{
  "n_layer": 13,
  "d_model": 128,
  "n_head": 4,
  "n_kv_head": 2,
  "head_dim": 32,
  "d_mlp": 1024,
  "vocab_size": 1564,
  "activation": "relu",
  "norm": "layernorm",
  "norm_place": "pre",
  "norm_eps": 1e-06,
  "positions": "rope",
  "rope_base": 10000.0,
  "rope_fraction": 1.0,
  "qk_norm": false,
  "attn_scale": 0.177,
  "bias": "all",
  "tie_embeddings": true,
  "parallel_block": false,
  "init": "normal",
  "init_std_qkv": 0.0442,
  "init_std_o": 0.00867,
  "init_std_up": 0.0442,
  "init_std_down": 0.00867,
  "init_out_by_depth": true,
  "optimizer": "soap_variant",
  "lr": 0.00584,
  "beta1": 0.95,
  "beta2": 0.98,
  "weight_decay": 0.097,
  "lr_head": 0.0104,
  "warmup_steps": 200,
  "schedule": "wsd",
  "decay_fraction": 0.49,
  "decay_shape": "linear",
  "final_lr_fraction": 0.1,
  "batch_tokens": 32768,
  "seq_len": 1024,
  "doc_mask": true,
  "train_tokens": 94180000,
  "steps": 2875,
  "dataset": "wikipedia_en"
}
Each number is 128 + 24 x the weight over its row's rms, rounded and kept within 0 to 255. Layers, rows and columns count from 0. Numbers have three digits each. The size before them is the row's rms in percent of the matrix's.

# down: layer 10 MLP down (transposed), 1024x128, rms 0.2, rows 712-758, columns 0-63
# up: layer 10 MLP up, 1024x128, rms 0.192, rows 713-758, columns 0-63
down712 100:068132135150128163144136111128137139160129124119100169164161154100147083155146086082135097100121107102098133125136147119086130155158111110153102174135083104155139117148145110056165089144096124
up713 099:169161110153112136140153094147086176087117160153158134115147109118149114112145135098103129108146180145127133162142140146153156118193116111132162133108147099142137180151131133113101168130097147
down713 118:198134120121134121105126110122132148124125125140100122102076147100125142146133117119137145148156096069120119111138157117152086169115120147077125134148109118132127145109156111114137113115120165
up714 089:107116086141132127129136158120131121110143081149141131100095117107124144113139074107091125098125159125184158123150120094168174135150124125145167133146132157162122101162109112168103127125089160
down714 097:126165123121097124129152155170136116116149184099148094091100149109098056118122128175133149128137080121136137107146134115127104104092136112129153166119111122130132124112131158135067123106138112
up715 102:123147091137112138164121172156111129077144091109141132137114118121128078145130136103117127160142128121083130088154124138123147136127087142171163131150165144144105168117126105140116145105123094
down715 092:117173141104128142128140119066149122130099144131117117122109122144115166161134138092158098172132129139156151152122070116124135118157123124076113145136114127125145124131144132118152130140096098
up716 100:129112109069122102068166147114122119101112097170144121130125114110111123103155131165146122161158152173126071138115108115123143154161114136111127161124165079119127157129130086123164150150145114
down716 101:098073150109127112149113105087094165131146127094138153106139088129136094173100122098163167125149139154119128110117158077147134167126115159186147129114125133143133098122177144112145121143107149
up717 108:148118146140086125105153153154108114128138151146127128129110161127104081113119110143083153154152119115123107129182123114113132072119077115137123110141130108151152124153137138156119142141167104
down717 100:073113124124129152171123166140118126089145128125102171144111115129114118131162138129158143137131106102163133115163106089123157142143136081149114116114139140140144116137146142088109142131154141
up718 106:114153119119123098124092113143137095163143152152121177159085164163125112132090158135097131144154102153112089145156112129153089123133146124122147145130110097138110116156154066177159158112119097
down718 103:159112107188104170118148136146086168117123148110139103113118161132135129090144130102123126132127148137125147132126121080160141182138144175149151113127163107139165111123118161099122151124116163
up719 088:106142114118125113179130121152154161100149111102112135115129104112167109156145105132184129149101075133101104116137167150123108159110167124160102132129169141106119134153110133106108137124128122
down719 099:100078174150115170106116097101140156109132098113132058096112116151064158137150140109152110108157114127122104107147106128154165131156153086158107114116113132120155135153131162129141141112122143
up720 088:130113161118134113122146079151151113144127114131137134126127117151100129096161165131123136144150142096138137120108101129152119147182129130124116132182121097091152096142107069107108165139136137
down720 112:129114097122124125105081172145065129132150149126127094160162127127167147135116112129113076144120139123111110132123129130139114130116138088141147103120129138156073185127141127175144098194104101
up721 103:101133141109137095148139113141120136090081122153146135116168113176131133154149148093131092160124130103114129132100112123097120109146094151129114166142113087153178125175146155122137115157146202
down721 106:130144123146124138141144117127114137175128119145166112102127110153125116121085114080109093102136174089153174142129164144146075110161113110142133137121114111109133109157094157137157147125147157
up722 100:100174124106090150130144152113154111112117141144112155159138110092162105104107135111126099096102146132124114126108096144176170099164084134150124143145122128145141124147143091125153132123120097
down722 103:112055141092142186161115131153071149138108132121106108141143122128158124136163107130102129184153147117133104112127162169158119119114114137127122141113181132133137120135140098096137111126139108
up723 088:151141111117169175137168112166117103125134183123085086167128115131095140094130159114132117090151118115148156152125093115171122106122139116103124160112108148119139125131112135116146128122148146
down723 086:144108108134125102108144132112120202133134143132126070161144091153113162119117102117088141127156154145120180130158132130144139165148151133146149136104119135132143112138146129127145112148176120
up724 108:098130140118122121122152139132092147111189186132136154164126096117116121118161156125095152103092173141117100160108112147095105116138170164176119129132153127116132123134115110154153091134113114
down724 114:089115150097132101167152162160147146110132096188112181140140145180099125138123122110104084173119134142105147138109130126164148159105123123129111137133077141133167151124086149152156108152092108
up725 095:082146164147105087195120119114137101095121165147164121156130167137129146099143116057130139123137107139128127119140133128142105097141104126148126126157093125137165132110126149116137142166135142
down725 090:158146084145107136118135126126157090136120180112141122126133114132137108153150179135125131151172154063121097121118120105100110111127138114139133112192145145144138136127118143122159141188116142
up726 087:070104132114071144104163124116156092083098075113114144119110126133107135131142170125082130124111156131122142144124097126146111135133108107109166168110149130142132166134165099114099137128141147
down726 092:154093124113111125130130115088092147168099088179124091173139115117129114100080125102176114089102089131149088080097094103121095082140164122130141118126112142118097140123115127135098136124149098
up727 110:111175119128086117163087139110107137134161166138108125162124101101137091137113118100204107101153154109157162164151096124116133099151131104124130104130134080107130126165143100175140120142136117
down727 115:117139161157110097104091134121143112093136131072139146096143127112114143135105130106118128137098058104114141142134081117119153094145144129134139110178144087111117113168158095173140128133099119
up728 097:133120154107128115116110128147168172128151121108115134138128101106101102140165129085096147142088145129125133134087182108140113154128152128140112112096151120129125188107148117115129175157127131
down728 096:105109139139121139140153113133133171160126129165099151126121132160166126143126129135161133101171102126153114104169162145138133100118104109111159133137086144102112118129139131097127136099162122
up729 095:104145119122126080136155142096139130098103109122148132157105111146078112115103099124136092168123138169134162095109167135138194160130137167097143153152133152133088079119126121147096096136140134
down729 107:114136175119126109092119126125144157121111128114152127066174130100119155139106133139169123110197184103132147147160087124102125183134137161181121119081142126133176120088127109132165106110142142
up730 090:113162127122132151138142099140156116154125109126179110140118101071084117095145125108132097165093131105144164139100119122103098116138146104181120156155069137137140145118112169135109136106140136
down730 095:141106097155166107099126143154109122158112136152088136165146151091155145190129138117111134108140099134123143129110091115122161186152081165135082125142122135154110136142097127160139134143103112
up731 105:096094126144150120147136147100172105090145117115141101086130121091094160185117146150104138144129151153150138133163114109110121174143112150172115129134131129119111138136145139132155141105119113
down731 098:161151137087126141133105153102133117154119129128155138150109147098137104099118130130155133109135128142111120112162132162152159131133124137102151117116158138087114132152135116165112142146142079
up732 095:086152192136127113117161118120108155129142130142156165139124060134118133108169163133121135141108152160129143120153155174101111171117103137120130121136142139106159120161109154098085092129120095
down732 095:180131106134161124179153128104095133136132146094079139115153140109142173122128142089154109108131139171117161128133115145123050127084171091097150127106117112123111140128161137166114122185104139
up733 105:152162148126122109099115142106081100180143127098153103129096096105139145131133119127118135162091120126044098105136133140088138164156137139155111145179139137167118147121123138139117126159155147
down733 101:109128126099099165111146135146119135097119113161165106176134169172124150151122113069165161120134128145120111116164122152112115127100087150142134147106140134181145158145084159126124119140135113
up734 101:115060113081178083102098132146131136107121134166166184111150107129116091133120136107105129126150127125139157150108146126181144150144101142135093170112162136136156163138135108130128120106123092
down734 099:129108182129077135153105127132145133155132119103084130071113151145126154129149128101143128167081130112082099136104101137125116107143124115121123109131113107101085107139117164157166129157128148
up735 088:164110188134103148119129103167107121138083116106118120141106136112145133126089144092098159140149105079136097110155139139148103135119157170124119181138130135138115113132131115168150123155109118
down735 092:070130106158150125112128091129133146138122113163138120134163148141115134170134133131143091152115163149168149134120134102097105105127121165105138148102170085108113090119143138145125126137124172
up736 096:086110124100176129145147109160177088164112108135112124143133099123074145182129135086095160120137117148097127120080112151112151142136169129137110087160124116166123085140149146103144132132124114
down736 095:099127107142151084154117161114143125146130152124135137165087154089151111123121125120112123122126100110130146160113114152077128120115198159088127154131120148112126150139129094179147159093171097
up737 101:145143169186107154137149096098171125141139127145099141175099153112128155128113127140127083143124107160125144149148140140108142117141139113119085083154136147136130155157157108131085155158127150
down737 111:118125130102112137164134164146148111118076106135123091092127169131094114102139148099136126100109147097162123138128161102133159124125140139110150190144124132127117149099155124103159128129159105
up738 095:162191133122118104126109119138164157146157129136093115144105107096119128078121116160135102148128149111135122098164137151165172152148149161121118089124122138125119101107141113129156137147098103
down738 106:131138114116134161155129102120147171109182151118119112162118157133133137133133112135105118156124128115097148153105128130115102136095119110126110092096163087108136128149097141141103129194157085
up739 102:138126098138073130103101095161154183135126177136119115122128144127102162108165109112133134086148131149115129174121159109160080125124135092169100134120164107129119136149119118120178130123130121
down739 108:127150123100153126107156135157115105179125086122125152125100114122118136155125119166150145148151103119090118149125112162155151115116140147136113142124160147104111119163101088147115087113101161
up740 106:130180119126093153152119155128088131126148099156136124120155111156139127115127120085143133145125143172083094134130122185142133083128107145142118155150175147154165122141117121166138130145140162
down740 113:134149151064138103092138116123128110133078127168116140091135153135120125112123102115136128197148125159111147092159163115159120108125123093119079155119181130133122155111150128151154102075112094
up741 095:074211126115131143107113170109113131163169119155130102127091110084085130112149157138111159131128108116128143169149144125100129097117129080125186099137112144146153152141113132164125134093117130
down741 091:149143140112132078116103104136042185140116154118150152138138155116096108130115154111188125120132120115070085130113098133138119137145162139092195153145111163120173109138124133128136112116159190
up742 107:166118125124132131142117142111143109102149126144142147121155107082095173155166116104106138117167137146178171098136143113168125117132121136121121122111135094105130132142080125105132126157103148
down742 109:134091152133123088148128103090119162091139143143128154168179098125122156164099159122118131141128112093121165127182108111102132116128101126132154111113130111139130110135104111081122135159129117
up743 105:109113139163153112101069090114159135107131160138162127119160149121104168135112159086147116108135176140137105119119116093150131096174140180125099095135162101140146117107117146120125158143121155
down743 113:070137112116150127138128138124126142120154120169121083132109072137157145115174075135110145117140114099101130159163099092139121162116130094118150145159152161109160134167115093134125109151082096
up744 104:119175147125119117084160108158151071128153136132146125129173120107122141102138114146130119148131159158120148141173150129113115116169189116155154148112109166104166135115152139148172091121150141
down744 110:143121094106101118102118126129128158115082130109152201103169117120111120116131111159130114150115106140096069138114155160109077132138128153122091176135145170122100163163116131151123163090117139
up745 115:161140120083089090137150125109122152108172099075135145126155131128138119101126127110169120124169154082136097158141130107169127107150092138148099112126174129144094155129092138137122197100129112
down745 114:114149118140140103126141113143171162146147094132108120131126117155129137140142091156173074062126100145126160124151089147082116139085083124125141161109130144104152145121130090144123118098134123
up746 099:165140143120106110098152109105078111116141116165152096147154127174114128098133145109110121157126089132107183133106135118117145101148137121174130128139112102129126111156124104126151151124118096
down746 100:161157152167150096116123128126116128147106081160121141154122096101140133112123117128147110155150081162130093108094148113146100133166093100177117144133080138142187167132149113096129127119130159
up747 098:152147166121119138131077151082107120119141121095115160128089135134142096157105142139115107127162172102137064116120181133130123109129151105093148133102125163127147113131118163152120133111096112
down747 095:100111161130175106153148133149167093166073129105131125111150144104160111083150146125136159136132107097124181166137125113133097094150124140128099145165139079141158127111161086156120122092108107
up748 093:133123146095102163118129144133136118118123072089078144143164080131108128112076171128107170114127157127126068143124135170147154156123142098095121167084129144117137117135136155103126119134149113
down748 098:130109157142120090134099107114079173093140146168140136147110138145123072162103110075101098160165149109138118108097129118146112161109123128178104112124121172091101127138150131136109148138153160
up749 109:135134112093160100123117108152114112130124154132103130157148102123167092148120132141121149133118104105150106095151144112127102137110135128155101100108144114150125122178110151155156126115107161
down749 099:151133169139124150123126140149113124191098136135144143179125107134132137124115122124093151128075094130126137128118200121118100119171143117088116141100115136116116117135122118117164121107111145
up750 103:154179098129108140140117147176134119167133078125067133113116145115135107111187122137082123153122148096089128129128183106143153092151131095152136161123117134107114099126128116116160137142105099
down750 104:095128110137156143120109155143115156080173068104153139133158129144141137123152173106106139108176130157102092144108134105134135156109109125120141075173107143099146106099132097162159156141133110
up751 103:148138143133076097175156132118119156126121123140121116193105107092162140103121152126156103154130181118142117130110129101115111127114120134141129144130125124125098131181119113128116173096112126
down751 102:129121163119145106132097162123159152132075156100150110135112111136129141101116116173155104081114190111138101156149126146149148129120143133145124154118108162144140152084148135112142167088113148
up752 093:152081174130121118100123098102097108112112090132134142179083138112152091149127098117121090140132120104107121143119135175135166127166066129141148134151117125170114142134154141111134128129080127
down752 089:105112129112132095137121125147149141112178054172121192112136156148144158102131098125120162127128115174141118175146098156092072143164159137104135150152102139144131110169176146143118139113104102
up753 105:100138157088156103161114127163160113181163088151140134119090149102097131144130159126115096101124130125127096112196151119138118115124133131125094077121106097127129146152120130104079119123131115
down753 104:115077131106103135090132145136120139111152156129099125101132109184168130091146125100131135143119073140122140159133111159085125119112124097129157114129115105112133112149133146162131095144125130
up754 097:090129152150124118161113134196124147113122119093126140110144091145154112141091151114130118117112146130132162149133113146135139142123171153133100144112130162119098148159118118119147116103125132
down754 092:132136126138156157116106119139169148108149147135091161134078109128125123079147086145111101117102152119112126095132132088115123086152119140112137084157110108122147199133153155068079161161110115
up755 104:139087146114121100131114118109091147115125120165173146138148105056142124159115116130155133087152149098115134076100103147101144148124093109112065156155123114110104167155115106139121157134128150
down755 103:104098161166174123133136141139127149126114119153128139122145097135112114097159138124132124175137105128117134124134149137138158126122089107156142110141106123090156136064125092170131154162129158
up756 092:110117080127168148117130107108124122082127139116121123141150119111130131106160151116130121106134148150110110094137094143123148122109149107107168123132130169163120130168091079074066115149120122
down756 092:148122084093161112127169124115126128163089121154118167103140121159117139146122134139136137128143132125147137149150094127116119177095146122101135120113117143123142209138130104140108068129131143
up757 104:150128145135151132101074201113160140147115130140097103122119127154157122151146086122124110132125097164135080146109131132114114130134110122131110089157096126146109139130150091127119147131140094
down757 108:100095116158144136138146112128116123063158152115157116162131109156114189117160179174133138158111094174162123124132167109147145152139114103108104125115118104156119121104145123082142107167109107
up758 115:135122151148159112145128148148140167107125159170082154145092125118175114172141124083159121115126127146126124131164131130131157127149114132147130110134069094155111106125156106129106110129121130
down758 109:111048151158123134155096128122142091086126099125130127111103165149146128087125158186105133155117144167153110132093111143104096077089135174095141140118092152132116099104118126129110090121136146